Weights of a small transformer language model: no biases in attention or MLP.
Each number is 500 + 25 x the weight over its row's rms, rounded and kept within 0 to 999. Layers, rows and columns count from 0. Numbers have three digits each. The size before them is the row's rms in percent of the matrix's.

# layer 10 MLP up, 704x256, rms 0.059, rows 466-502, columns 128-255
105:510479513493500489514461485539499541475497473516490525483504490504506512550514504459509489501480481479480493462492509560499482547528493520524530488481537579508495520471476518547504520478509473501504489491548540481481491481451503454518512532480462477471501423493473500504486502448478475497525488518500480500461469482487490488502499516493519482503482478495495486503448514543526478469520
097:468476481477530482505512477482509532470491533519458487491508507577504499512491538522505504523485520493521535470472515458520505504431504486455521477541502536518449519476511487502531519497504504481491489502510457507530510496510503466489494502488492488505462483490522512500522494523487511509518475495500512531482480433509476463453532471463487552467519516548501482522543496461482464484501
111:513505512505508494511490466505475548538499530502519517526473470484496489494510540470525525506504537491469544497472477512466502477505505512552477496507476509518511495475476494455491528550497529481541494513534497482481496510493499476455467503508440513456462481481527525491504454421482509519478498501499508503515471503522466531509468499505501485490488535500520491561492506506500537517524
089:493529483524495502522484521485509473497462563488477508502515487486517490481484494506508521485523584538517510501520500571468500503565517453475499499486493489511485466472433517503497526507555453482455453485498521530499510501516514486526482459483515509536495475567490498534495477502498456488490465490541490490525519560524508510495540462495465510525470502453528498492437505507518495465516
093:561457541533474514493492476497505498499519505484497479489527509567526478476525494485531445550532516492525476513482485534459507493500497499514536499502527479437476486488535465490499530518550490482529515494517522541490478494488488458500487449513523501516488516528505495441460496486486471506455494491468515474478480516540506524524489499513531544518508488501474507491484479535460502527519
090:514510531498531491527476469474527494492493481482497535526505536508494492518482474522529496506453497523501513527476552520497466511498516486500482495500485524513522479506493535504556522552494547513453489469552452505519529565507461498527464507494531535537465510487497475498502521479462541514498472491514478514537540465496509495523469492520482500501528505517540525518519429496538502528501
090:488503464479536499516539500496503507499528520495508453484483485507526518481508533532537477495511533508502536517486512497530537493466466497468511514485512477465436488527539511482488489469481485464497513531516531491482473503492488518502497501517500481455488515477458501495509430486532521468486528522502486528522473477500464465502498558514505512496496522498468454491501519523539553557554
096:516483529504483534483495456488528523500421492522505454497513509529458485505500504505475521487508517487495470517488511459461457489476514513452507530497515504494497532511506528485473473490550489512479500473504474472451478505456512515529515462500522523515528509485501515480494470462477512452453503509551553490423519498525473511513514541469475469472537481505491517506499511519474468533501
099:524495467515466493527540476537461503512505544465545491524493481523479494534503537499484452483514477457502505532480503551478485481521472496484457488456533520512528489542513488462489491463505491520496495473508517526485517548464492497533481530512515503469532499499434526486505509443497486491506548504502505499512489466479554494503522515489520482500513515470494509504493508468481487466530
087:482523505509518500533491489473511532437472492464513547483494491490505526512502509487511482465512473487505519519512459507451515507515504517481506497469466466485515507482489498487490499477499529518458507492504490471506487474547500501457494490577513497521484465500523493527498498497511523519500488469531483468464528543514571532506466508472507485493521515501542535509547489499509454557483
099:504516498495480478437476494487524486520479565511516490501484502489497532457496512517529472509509523456461504468476456511544533494495483499540484493462487557485512524511447517484497492519512514465514510502540527487527483480530524530496572512485542453494508495466486481484552490463551542461520503508517534537490511491503521471510545518501512506494484483503450494570527482570483491440515
093:510467478553537500458527503501483527460433492495494493497458536534481500509514483481486498495490532495504513484504495571484539479481479482520493460500525480480474474453478521507478497472466496516443486508509480488504515485521525474528497493548492517528491507520474506444469489505495483534477504513488476529519528521466521514484526462461481493507490488479529474542491489485493544456477
103:493480543529493518492473492498518512468480500507540528503517520514494566479487479500494475506502517475503454530507529535517511547478487514475498488500505489500508520522438467488537511492494437491502516504490466515493471501538529462488472502492485527546470487517487494487535448522476467480519542508522518503500524506495457495487507452470478506503494499487473500518533528497511491510479
097:525474501482538505529511527462502496505473445473536500457537531485514530510507490497461517514467510500548477518484520527456538491531524485498487507482488520543530516491461478483436574506471519509480532542519520516475475498484498459498499528485468506455510557498517513465475517481475509479486529519519508500499470505457483450516514486522470513473475507487533529506481466481507505489489
099:507522516520444489492485511493490509487488527516526520508519490510524529481537510553477538481500529512530508542533441529483486486513495559542474500487493507459514483468494513467518513514526501497499502507507535468490497494493533530569512499468489470492495492542519510523475472495480473514520450516521518469522476507506484484508476482463533481501469531517506522529474499564528499500479
099:536451463523519514510498497515520473438479507465510511546476564479509539541476479539472499528519462463487496481529518519514489507519487476470529486487524520508498497510504467523468487424510469487524499527464507496508443465514441531510512548526529508506508487476478482495480495485495461486549529482480527499499481520481506533499531503534493504500473477519486530538503513515478489499543
098:493470500497537512506454538493493464512479504461502523449510461519509458492498543513454463509547441467476485479501518527494546514505534500554476472498508466454443502462503498482519470441490495494498499525514528515540517483491511484479526516486494527531494557506458493493510502527466492502503528545495489534466546529463500512510483479521520479473488481510482502545528503516490471522515
098:471494504457516503488528465513529526506506553472500490507543532516501466493485509507441490518555491453493489482473516502536487530483538466525505506536508507530465426484486538497514520482487478492518480487481537474527485490474509532449520486533492521505530471525528469512494516512496449494534476496540458494501489531467525506520525486536508477498509513465516487530513488512510543520488
095:493497448505466483478499520493504487514472494502455531489509478467506471506528481476529523510482457503518472495547511543491464496519492496476497513532519483522486488487532500491524519502487524484515495505519448505460541498501538517445525482469509484528495502506486483492511465510450446493529444498487524489507477485508537474521488536514487511541474462507531459470478491512462463503506
110:529548496485469529521531492500495508502460548449472539503495499519489490479442462480488493518480525508487487514486507498495484514507462485499477498489506505488536476504461517468515481513479504534471493537523514511518498521511539457501435524547499474470479505466500534508460483496462539502503540485494504474488499551493503500508519563517557495454459468496523516494529467546495500470494
095:485523556524528506506515502513475455498518526481455494565499466479491500486489521502520479526511506511481476489509561532518483482508557526489465511479491511491495508494498535486511478520468498520530512512530515499470521499446467510491488533518494484544457504468522443505478493504462500516531505532506503522503493523541501541501536465463506523522551523504511494473475494474485506514474
114:492524516485466453484532471524547452508486478507507497540513507444504513550479468457524517512512447558476508524476515469477552541468519463491532497518508505526481519512518489489472475511437489495485508502478477473524516542513509470466513506474508493501469502488479519542484417470518529503480509485507516505512509485524511527473521488512495429506436512477489522472507500543524525491521
096:490478516463531499469498518470530521526570484478500467503504472482489510494505536465496514486457473459540479504461562460528499496504428512535470506517521471469489460486476488537477518507514506510511483530511452557505510504446524496442537554508514552490516481508474485522498446477481491487486495488504462526532504519495494532532501456478495528504466502509480515481525513568553520505520
095:517502502527469490491527494503476539491539517490513517483495478511551529513538493520557473546506509488511515495465481498471502473495533499455493459495559535487544522472512511496481480502471504489537537498558485505496538477515508493482484481496501515467483523471505516487507511493485517473465521532477499507464505535499513486540433530515487482490506513484466507484476459509488534466506
098:438488468526489541489502497475498521511523537478482509575495482521516551464457515510539478504505478498498532516514545481464520497522450509518485463469475496510518509498517516545499520512498464521504521528509465463500472479515531467493474491553502444543470537468488507502511511501472526544517493525542502536476562519471469517511488530529471556512488511476546533477464514530521531509495
097:498488569529477491497509458472533499512507504489477495486526511469525486508473534502488559515514475496517549486508497503519537524533530461513543481544514523515545487516483473504449443479465473499519511486482500488492475519497543475516533476467505526529534489505513516501468476481506507477545538491508445491497460492459512513491491491486508466474546502515522466478535524519483480477511
100:500520473491513520495498542494498530490490504548492474470495484486526434510520483488517495463485531515521510517483493545559474472528519508502518510510481489520503509490488481470513450519469487508527490525503524503500518491487556520538506488488479496481487459508551501457449520519468460501491488519463469503476521455529540479492471500511527502535518509452521460500477472497513512534505
117:543481523471532471482509483496476527508479476503494497460530538525489505517521520508492525536511505521497483525521517476492506542473503472477460489452558484532528474471484476500483481454524510518430514520527498496496469478496495515488485467477503520472561565494439519498479473481473512439469540527524481499508558532484524546503528495536460513497519495510493505543487515473514444515533
102:453530516534491533433534473499496470466512541463466486477484492525488475525519492514510513502482483528501500501510504481502502520465490464467471512495507474466498466542545463515516494474508520477491519516564480490503510498506471530463550535593534539511503480493492531483481479526512485485464546488532484539528481556489462512473512491524493504508461495479446480469454529504499465468504
099:497524454507468480510490504500505538469499521462564485494471493454498498494486492484473515490491511457467479465502550510512462439518526542526519522486496493526497522461512495491532528531510489511485577489457491504493517497497521489492503438510476524526465484479462525506535512459531467490518585524443529495450499477494517477508501483468547467505510472492511549473509514480542497480478
098:453517543454467512532481466483502492491516483503499477472503487498496496518551530476479492468507531485518511512502486468519485456533485493514478494497521525484524476503491539503499529468525508485500520525461521510472494473490509497555528475487477459472501580508524486497566483557477468473516548524470553545503478511536492513500504490467500517458480476519550454497494434486474493518497
097:477546493494481533524542492500501461545511488489518457458456488505509510512494516452550494486508468510518517527485522520502486515493537458553488512551499508513452504501502526489478487510476524477526520512511541514544535505516492484522526522506506456505511512470469497503465542503484514476527554531462504516511499483501524507514549474529466495526536494511509518534495452507442501478488
094:471514459472462486497495596517504510498561493503490493480528517448548502534498464477503479461503514493506494487493520505505483490447469483472499513478468498541490526497509470454498475521473519501522513476554510489517516511474491513499535513475483535476489501555479522544515511508496465480522488464520508528501509487482511458531510519507490506527490519502526522494445503431462502487540
097:493515487519494482527491486476480467475511489514561486544453450495491501508460486503476485486501526482464500514581526490494545487506506511518507530543486473472511513527471507505506555551488498554509502545462518512515476479520531504497461471503503497416533499546542516492502490554493520477534517498514530515475471478488507494464488482473498506508485471534527489548516494554564515524535
099:471522515529529512466443536480539509501507484507495540505464507527525515489552494494484504502482510487503498514496498496494478488518506519459508511453512515525527482496497503493508497525518475482502510541500476488504456456469488562462482534514491503476515507471499465488483475528472528494490494487509488504503517509541506502454477532478528539487508480585529503483447545481483474496487
099:529514505496557483537488492485486512467499486504484528484490452480510498457506511514544497473521523528492482511499498530516508528539526544527503492453539516484472513525461524498447456494458501484506483514492542470532545540492489467485500480486491454528521504515494504551499489479480481494531533538463537496486526528443527494496476526512489502499521534478483481501476502456461517487478
093:461521482508492456525514488497455463547499486507452480553507483521530516535478489532505482488469493490548533507502471518448466515475490478490506510529547496543504500496507545471471475542513477567506513547477486412529507522487537505499487484527557495460476481478495485482467513487466475524482496504520488513488505452508533492503509506505516490489516502493508508495457511505503485498511
# layer 10 MLP down (transposed), 704x256, rms 0.0586, rows 466-501, columns 128-255
102:525508484483491498509515496528527527510490554473507538509509496508495516507470479468506510516506557517457503525525564534482503498511555508519498525507509532498538503487472467479520493516497527556473490514467521501497510546539526459483531506531485548471506506495442477488529480483482491536452504517497508458530538486506498490507498496487536479512505489488476499512489485523487483500475
100:549499487489491476496503508521502492437531487484524495511526517470513492498492502494508483476519508490523480471519470487530488481534443467498475524471529477530530473527492436479525464533515486472497489517534533533493548485504499477502496509458480474495534564493487502547490511515534458535503532504528528516514469512469489515520474516527557453517540475482480495520515464510512489480461
112:524480502498524510526460466522504490520516464518520489493498484509488499506482485522491478510510502462460523507487489550533455516481456442525504527490483462525457492464505487534493532429461523442490522541488530473501515503506495519504544494512485497484463512469504522482516528474524548525489488486463463549548462485496496535513424470518527515520469501500465511514500519451514515520481
095:508475556509512500525485510472473555483518491481500424512539527487488499506525477459522478514483469526507471525459472497584528472519546500486452535517520512511508510519457485497485498506519497468525510471484522447509497501470526515491529449498494508481456520503494509525497494556524498498514504479500504501521456497480506440509476479478448462479501509511486521533536500522531466529503
091:477491486499551507535490490522485534526503534477500507496533522507499500480467537571521548488533503489499519486495477503518498515488531546493485526493539490492492497529507539549538462499495502469519497526501549531483491468485478528482528527477467480474450548495502500492500512511456490463512529480524556460468492502512513490467516503503490541472500487509561506509497497498486481511495
099:461514482539446520506535476523547521475451482509497496498478527467507497544524531481520515531509555499531562510517518485515477502502524514497517495457509506496490561517526491523466511477461468540469502478510499525477521490524489483471548498493489500500512496498483496504526517463508482482480483487493507465443484483477513492515497535470501482445479503503470520513500555537484511437508
091:513476513496457506517482486546502507526497545499496508523471460481484501557486480449515495510489504501470499481513518479482470465531497484491536496535476510499542543528507495524552490543492506486517483538494434486490476486480482483457507485520493495466539464512524509492463468487501506552518509455477511500479505515470460508483517471481506520541507468492498519522529473468468532494475
097:492483430486520461482532466498498508528477495477550542488503503477525524511513513461497463531480520504473489509546519490487516500501486511554504496493530467473509515504462461476504538495532453493483542535444488466526499478555520503472481516509507503504479464522528462520532507507517500507517498507501495521518493514507492522488509488470512497535450481510472517528531506474513534477474
104:531482514511520494510499468467556482508490473497540482497510479532493528488394546474523480515470509532489500515502517521541476540451459509513523474558506512509477514493470510525534525476477519521522434529459507468481518458487516441445517536545493490505494516508501491489484465515499481498505471485524504459525520517485527490445524489480511500465519565537494501520486509469494487486518
086:541478523508472470462542533479510482484495461545521493486534456491482453464493468504508536515538504496508482525503545480556531501506531501504507489501492518519496517519492541488479487488442505470494502512483502545475472517459514502512532530517499472496477508520498454486484491520539513499473490538542518501470471483532479525548496519518503526532519485514497497521448487522514519461514
094:457467488480501456504511478517522478518524505465463505503534481543470506479482456468514519488508494504496496496495480518486462528498510528477516577481505492508509511498493466503509512519470517484470507448550451494449514530521506508479489519556504491509478440523508490470446502467478466513505472504485495481504500547530512487521511456507488483546478504486492546534495488526468479505457
097:478543511485495493515517446509473489506522558475478490493495517501517478504513472505426491492536495496484494487542492497512508519441496486466470478482479490487514500474547515494500516515505487513520528554523477523487477514493486529503557462499477504453503514487507524597531513468491488490499509532493543458538472455524491507464473520453468495513470502461484479501480518456516465525550
103:455489529487472506516502488463509483495527493541522508406484497510450506522535515492532485485482470471477540467531513513487509530520563481506521500496485531530527463519492485521541499464485542539525498513498544499467485477504504538547521487495502506541496497522487534532498487518489532446512514487498494521486457514489513512490518468470493486491515544475508493540500538506494516536446
100:509519478500462493514426487532505475497538446496515497523479540478484537468480450507475507516510495472480496546507484520534497525518531485515505466509532577472507497506480522477517522451464502484526486482495473475497534500534479515494485476512484507506489466504541491552520437499505511475502505465443503548506477497468534503525502513500486492499490526484474502469507499510511495509456
098:511535493517490481527503515523494489467558525505487492501480499510485473485449495520458488502512488498554499517520493469491503495486515511481520502517517510494529506520522523501491571490504487532479535478482476465511483502477490503513523498547496493485436534507543482484550524482492473477520525475472501531557509481549504500526533477558501447496538483517501506506473503503498515501462
101:513496501503506487502465527531481543516486473475481456516512493497509455490502507462507478493525491453539498545442506508445513528479493484532504509524530529488514494488465484508457497498512529530484530501508543515475486503480485508529471497512498470545514509528482483468467528484453503495460442515481501505541513494523471479529481503546494522559518531519497478544509534498536495502489
101:494486496508471484480495471512538505482484478514501495511421506476495492492491503504538553497483522519518496462484432462504505529501486513479483533476474503529495529511528529482487513508553475488476512488497439517506470509509473476491494474472517487505508516481455493477502515477528478522498455497549488551528483488538551507529534518523455455521513469510494476481501517479479499507523
099:527503456497502523491546490530545551491524502496530484508484504473516485485486483456476516488469493484460517497510504505464521512503490486420492485526555503556526490490472511481506488508472509500525497477500503497492471515500502493512536545548500477498500514511494497493486517496526503499481522516447522495526511505494465485542499503496522498543459506480495535506466481499529473496510
093:489499545509467506527532517499510535477530515525478513457512483542475469451517531523494510530490574493474461485476500464501483522490469526545517463504511529489492457508477517479491491506505467536479495492491578474551505524472503463511487531506466515512525519498500498537455492481459499498514464501505481524494496495445486543504507514529506479522497527498437509504485509512541478476477
104:513545568506457489495533484481486508514489494465470459515510525492497473496517487456496499454504533510486509481476503453502526528447533446462470526524482504488512495485510511470482472490487498492507486513504462540528458516496500507513539501490504547490463503503465483504499522451494516493529494485515534484489487509511553474494515491476522513503494467501511500504491465488502517481521
092:505485455474474482549456516520513529457483463548508507493458483499472470500500503513523548504535450529476520529482462523515498518503462526485519480537509473511505484489534480506515533517516508509517511517477523517494501511574499498484481499464511522502534510491456449514543511475482478510447533475475488496540527496492505504514525536498473514495491495506495533520520489489509516517515
111:496511475463496438502512499511503498519481509484503546501527531463509457486482536454507523505570516514530540458493504489483504510453541466497466515524483506518515527481488565501477473512452505501522505485511491533502525495504475511442511483554477533459506477513496468507454474498487537502493510551508528497500481497466499488478464530500532494457484528489502500514519525491488543484488
097:488508513511471469530449450524519515545540536493533502491516490536475520495498467504443472500521531507458517511503485494436480474499473496475513507476485475492557529537484540477548523494512459504482492471491473493501493496543469479504453477476518500507480529523547522513491538489507472512447494501481520495451508519517475505471523490541447472532503483466558499463476436482484479503492
097:523523530478504483508447477509460492488488534483502480524545548490453465489424511506446464517490540526503494491484514449517486510467470525504497459460478499519533484540458510460492503493495503523499556497439519487499522578480486503467510489472502512500487486510547469493468497469508455521559499512499515467482535471465496503473500512465466478507521502493569500506469511481493529476494
099:537522512516513550510514458487523496485478559481510488452478537486490548538548518516489461492487489569503454453489470487463521458535507496487489548482462506486454481506516490500515495507502478463496481514518503508504530493532507508496514490481495495503517484499515498493496509510480510482501520490503485489464468440505492490527518499436485510531507537485531490520509499524516458509528
100:489504517513544487516509490502500493525515520482513501511488471501478481448543460495520475497457493532511490482522550501491493482469492494499511487501417466473525480502515538528481547544505563505497477520486536484532537455478498489484462543552520515474458532483537513496510512511499451509501520478482527541521500468454485546522501505477452468520472515484524503496513471510515484469488
098:520512535489498457486518525482515508510481506477516476477555504467454529453489459498508531510479496493490496479519531496448514526479480500511423486448530552535491522508515502455471500512537529479532504500479494462464475524505471472516515528479494512515498518484498510470499486464519498472512489455485480544467491470493528470503511478479487511520546487524514520477521524511496529491472
104:488473473476468455539501522526474531482521519501542502518541505509488510511497524491477485487508514504491522505492512438501479532462488477478484463509524488485488489530467481498507488511489511535477474518506495505529542528484501554501520473507497484495546505548425504513500513541488484501497513443527484531460534515491511495504469482525495465482523571494557492496549471520523514496525
102:492524495511504553529519538508472494442491481504500521498504490505486473531524514468500524507481505495530508503506502461520483520554497556514492461492530499509459504555498487490507514499477523536517513456463552505486471484485445469453523462451495483504486517512494497481510462475500470483508498491474507496475491509479496548462495512479539497481509478499532515519523477511470496522511
101:498493514473504533503504441515495500515537496467487472541494519491507498501539558492464510520498540481518513519447539498511461486482460458500526475487492502501491514521521501517445554490515504527498499534509450517516456518548519475550519486491498488518518540516505499511472547520522518484502504507489535525381500492521490486518494511504508484458490487543444459495482499512482536546524
099:500502533533510512483542489498491498526462481469500477492503537485483471467496531511513534541496523531481494474536502471525518549524497527498488517478480481493499526501526504510467454424521478474474484496509530521472454516473468499480498497513498513498515489520503454551501505481485500556480512506507467495534490511509549470474538531469471477510501512498483509469483529493498492501522
098:489515444502512482496550520559458508484501530498484546516506535516517458509542476495522480517498534502524467512517519463508485531506478511534495489525552443485479515528491488498465476500530515479495497534496502553509544499477517475528493494516516486476476529522447468509471499520509469512503506514513490505542469474518471538501474544452451516489486500496481466535520456518486491492507
095:484500518463486529443558458484517505520489501483492552477468515547507501499501457515470492526476494506497534494523473473504500471475503460524477477506449575485490490515521507520503513498512528499455482500478501515501490487535501498510524507466487500494533500456502521509497505509466534472505484519482519515449502538470456543456471533480539491512515494521488449491532507492495480512485
094:520503495506470521500504505488452492488482531493484496479559508517488512502545519471496501527502450564537516486496509485517533516545513530526508518483547541484478482484476510464513482486493523483518525476511500452481534504531503498476526473522495489519476515516519474476472510461485508513496518509526501551545491488466542519482550504513477481499513510489485483453500488477498507514507
099:483512482526471474513544520499466509545519501531516494510485482507527552529534493462503513539521461489497512521489537509496530507481516495535491506477512484548535505522468462515542553473480487509524451487490528458533544494516497517546515504478471494510495504507491455502490481465509585548524541471516483492507459492524495495471531471484482461478516477482520483474498495496524477453505
091:498486471472475509501483473464505492500517524516527549517558515482480474557488465485511493470534500489504467523498506483479487512517512450483512533501480501500485520481513477496538496506541481510493505473471504554466456512463501535489444499532541529514500506485465503510446504527493480494478494471509509434469481487541509515472514486523497526465517494515499494514497507509536468524484
# layer 10 MLP gate, 704x256, rms 0.0582, rows 467-502, columns 128-255
102:532481516503518462520452474496520454456445515498528460533511474522506453473493478490506478512494476489472473467538522484504522501482463455500490455508499475496498516484496498511537519477482478509479490493468488480489515505547483511487518528497528517490541496532475509493467528457483504490506502476519511508513549490504486476499514458461485470477537455547475543541489492530497465471488
108:519506471516506523483434516531522491481490491489472483524488478485551492491501504534475497493465508553516546494462440521496516510524535507543524552512484460504539528523513518491508498460537515484458503471482449523504436505467468516542543471509496518482544475469511491515514458527498461511512504460486497529503531459511484490508479509522539510484482491503484510490500520521500511558491
093:546498531522507472520490495502486477508484489430495477478493462469445531469490524516497500465509457500505511512461476518482492500502520504512471536515555483497471474552491472517461496486483510449490535464486507495502515467496515495474488484538480480463508509567535519470496485496554503504542486472518556483534513508539498479523470512448543486512546501514521540530530508516469485505494
094:493495463506499502508519484494505491511482536499503536541495545530519471507490531534496542493481494527543544533477488497487485503448440493493492491480518464531530504482503507542524486461521493466531477530458504529493486498514485528505538485516486490499513491510517539508530517518516482521512537491525539484522543506504490512473516515476490499543479472470496493482479518475508495472477
095:497506541493515473488487560492485515513458499527501506489480496526470492504523506510501528493484508525487482493485518509509531517517492462515477480492518504483497540504532473541488450491525508491494500533490485514496502491514483498530462543439534473507516477512502503514468479507510477527538481510517457506492507528458538467490501493537514487530489474505455444531477517531521464506524
087:457540542498488464511540474470502504501501492486513463512522504501514468432522527578510569494522515513490487482488489517481500506505549507520535546490458522503497467498483494487451510520471526516470519488534496470471474493507520520502552509481489512479519508468484499489498471464501490481485514540471554520528518497477494510501528541466486528482474519508543486476497496480482473490489
096:493470499546416491538486476505488490504488506490537476512518517439502486446498483511490532518509527490512514480491527511509496548539477529489466523476484484550501468545503497467488533490494495525482529484518508486462510473477488512541438536533481483483455490466549541470528489515487507522476489504462493489500487507481467490504508499506507486506482462509520465487524524515525456482475
104:488511509486453540493517491534512504461505520528536480445499478476523532476495484507546498485493515512515521483505492508502489490471476458476522507511462496550525503560473507472522486474547499505511520495524503532502537509518508483515515475520480500528490477516519499513493529486555459484538517544513495465516493470457487504531526512489485524513470510459495488463510505500497527563482
088:470476517506488489473482527522486471520510446508540485490512491531486499473515490499531494496508517502474484530493492471503497488501530503525524504461484501479455498494510493511506505435491499473501481520496484518494483472489504473523498495476515486451529488513486497517532466525452485514501489503527454485536489508508490507534524493517446514467475552447491523521496515499482520500492
097:492503469495476567495495542517504486510503477512475472507481507520498508520522486464492503518556518533520507484515502498449482516506497444474488510512491449496460551499529494499475503485455548481510501499514500509464537492466521508494446494540535493481464480482463515506495491528517463510456524513471529523516483488527504440537487534522504512474511557447503497519488451471511473504523
096:468519526498550482485538473503490498509530493530466518475521465485540504460455489527474473488490462469495485512446471471509490483451484493506489504524529486480481503463517511474499473499564543490501508487471498458481515501519537476477527565466546485493545499538499464473572508496542472487529501490551479482503486503498472485487495521523501503526504490478465464485516505528459451477496
103:513510483451481465507523543466493534524454479514536512503502505463547475483503518531496545491511528515527507476501458533515490520462458516531511513495516505511544503430519514509490517471478491478451484487514504502491503498475524513527473514498518551515508525505527518485491467506463511509467496525521523464519507533493491466507490523501512531524516492458477517487482464486488463471491
096:505472523520508490487506493502532516465484513510518527497512478503488489506513475500540483480508525484530493469485485540428512525496524530491460527500472485534489461509515456491491524512541504493485508486512535461488442530468521493488511512469471550467542557478468466460517481466482538569524481517529522480486538503509507508454577490511521503497513492528486544548454481501533515470543
097:535504514567489505476497494538464502530473550486482466508492532479507511464490481522502554483538509477573519494464519517505507534507452476514488510463501504485462533508502484487519526493446516491498479469465515501481465488522471486473495485518473511483509505514496528501472498490519462503472516495521490503494509529530531501504508495482495498509570467487525490511465489526505489488505
101:448521485508512513531473522485534463519518482531457483568515497492507534507508498513437506489468495525471549454500482494477487482498517471456478508506493490486520519528509540497522494489521524505486508520524504441501497447520465516535487472518507522503494520464498488529489551483511512520508505472514535507484516473463502512469505543502495500519513486529497501489504462448506521503531
101:518494508448520483479537512491500540497536492471476452470486468463542496481534513491545464461515496533517519503485496508470489479486471497488451498544483455505540523520474492508526451488503571480524492489519466458487499469480497511455534500527503478515521489487463489512498540506467528510512487488490534491527497518500562502490455508497519512538511503508464477518492487508505481474503
102:497467485519502492504476547476528493510524500502495522469498528515531506491502504504500524485503432433507537496512516475446518518509525513474459523544503476526519495519448490469481507478489499465489531497482495478497471496463501514477486549512511522467512505447463425482500493541515538489493509486521535464490488508464499465503549478493540499514483525518509544553493479511506497477491
092:446493534532482554498520456505489531514489503489507500498514548498460518518478531494479503519529499451516496472464439493500492462506471535525504517467508486485481483482474499462480505499482481493468522501515517503486455518495509454498451519551518536480505488517528494518509494484487527488492526524500491486529537508492541478506522502519496506459475510511475489554461490464486476510480
113:502483518486485478520518515501473485484509502512489495489475483515510512525505508545466498496507493482483482533485534505508506522504498484560488489528529444525492522503521564496471494466496515462542514514489456495391443497520497529533509550478513509469518524524527495544524527464519526488499493493507552493482483507512478475479492510521517516500504489518512506536545513493493471522494
097:503463472508503482494522481482562497468460490497518484495483464488500526522550493535533488445507525462490464541481469500479552476472489493515529492502553467545546512469510464472496496486518473449543486464473508460495467539507549492513511497508489513481489524514519456519478511455532523505467479504447478506467486460456538484495482462498529464501494509526511556480549521455507514502494
111:480496491516465448493538512534531483477490513471473508491467493506501517550486516500469520489476507500531528454518466554504540513447519495512493552483534493548474513487494526544487489494514497489530512560457500489461463493469512488523531507496482525466451472487529538451498510483469480491476514472506557480472483503468550479496489526479512463515529469515461495514502508497489497502481
093:492542491483495534495436491503493504477491466506497456508498460479505502500504454532492476475550539503522517495503506497505461542534521493500447513517454480494512509544500466468501489509521497501460510499489510520508508512486526481537481564478476511517543456525501494489475510506523491474481510492502520498516532529490480449511513512525517475532459495480524527509450497532506414499487
095:508498483533456456490465502541507523514460515517504447498525491480541522516524468500479515501478473527555452490505548476508481526487493484495497480493534474462556445518513482503515527566565492515544482480490469485480494491517500509485457490504512507488502485482538513485489519476502494479467516492499499489516500512482480545499472479496491509517525489494505477480486463486557430486503
101:490537556547555518507534487496472506461512531472484514483499508517498525527543511520487493534538494503499507531516480525508505489475482472490526497500525529471513517525488546510514519502480505509477489496505486502471436503458486513504465516530480496490502489515488507483500515505516504505492512472505525496450509483511499463502463465513514520533501473439506509474505500540502511532514
105:449509536458480481487506478529513489468494466487471431514451475547528463510503473509483509510491510526524487509479504513519531493518484472486480513530504463530501497478510506511508467498490464493479520531515553494480483443537524527528485484498545493499496464512504455478466510527529502487487456536531542516472519477526540531500484512517466518554484476483466512501506501485487515498504
103:493487515512467483492522480495490518511456480472523520501542504470514517531528486500479558514464511472501546474501514510442507509494514507511471485473539536487493471547448477509479488493496517481515484486490461457453470531499483457529467537487474527494461488494457473480473453562512511467545521482487485486509511485465455464495531490494520523516526476479527495538529518522520505515430
106:523466525525490495493499533517492463520478509516444477488486470483483507547509508525529506510507445476529475506515467498519498480498534497482475518483515519491513458468503480492476506493503534496430545485518518513472457530506500498483489479469521495505495539473503577475476499447534507516485536475475494513493543523463501470462556481518479524476500472515521513542524503499488471493506
098:468504542546452496522466491515552519538459520532487458489534448492508465474519524535481526463450526462510509469530520529443486474514550495493488521546468514465496476481449500505544527506494516489458539492530511554499535504485498504517481524499453544505484501511492524446508506491534482474506526494503500510477557487485491516494500498483522492494506499492509557442488490504480544495491
095:468498505547487476494499507481485459476517526534510529521515479443499517478478508521540527476452475502534513541535466528506565514526462504505500524494478517490511457534475487505500528506472521541521497502473519483485474495509427495554515553546478510480490492517555501500527520513528541526531551463504493494535512481462502503507494511503467523533541515513541531523489510475509498503498
093:487523469532474431475500529470495511465481472478466497481475515491482495555547479471502523474468491475548515445442505519502434490506499492493466487567522519498516496483472471484490522510518544492509475498513538508493525509492498454475444514489514536514451518538502518504515505508517493515507465473491532511473527475512489467500525512520496496503548498492482496514531455525526487529541
095:506516478493492547499513461469505489558449491482514515530480533483504503505461489502539533472513478488543515509522464526509536492496457480506512547514499476512460482506517482535519506459439488481497455507495517553501479493459506483472528518519492507503507460476530545549505497463515508474491489474509512526492511528480476497462558509492469469508505444531549489489503463502493496471521
094:468502499476453462447500462506469448490489510516492442490497516507488498485467511512507503477547489508514437516524446489514531481516497462504487493462485517491522485458481523490492475494499500465489502567542480543519460481556497484521488526511483482536520479500486493523499529463502475477488539456494504507505513508497492474476540505480523497510519496497444474481503472486475503478519
101:498522529502522531525528455520512506508490464503511505489497464538530507492472518542509494465497488479458505508518503465490512525491473498520508493517463439509511477512528523501483510483487528488518471487486465497521520494546474488498502512476523514482537538539495506532488514520507518506506545479466557488485540508479540489532452475486487459532504445487520503519471474517475481452499
099:492507503491513469523530473505483525538482500497526505522503490545518534475499450516550484471553459550510498513468497505477495491545451470499505456509514527508540496509537475498512489508552528462503479488489500483473490485500521442525482518503531477478508445488502462530502520503480526494435526537470490489500497461502501531498529502484502484504496511513507500508532547469509462494510
102:481472503529479509488482496460543520494460516518489501507485500461500512513522470462502545494497503480513524501531489459487526575499496511501572519521509476520536492494509511526547508497533463514441576464479483522527484510528529520503503519500537491518464477542486507512490499540517548517501490456553467494452512487509505489497508487482499496528511491550533535514517503504524489515517
097:471540531477519517553464493505482525505497475540450488539475482562490492496490451474503505505563491499494471505474497481508517500502514530496488501493492491506506485491511497490487487497477456526479441525517487510532514489549515507465489522507520498466467545475490481531454463474483533518500478497450471504485439505510526471493487512532547472527494504494492529488517541462516524495485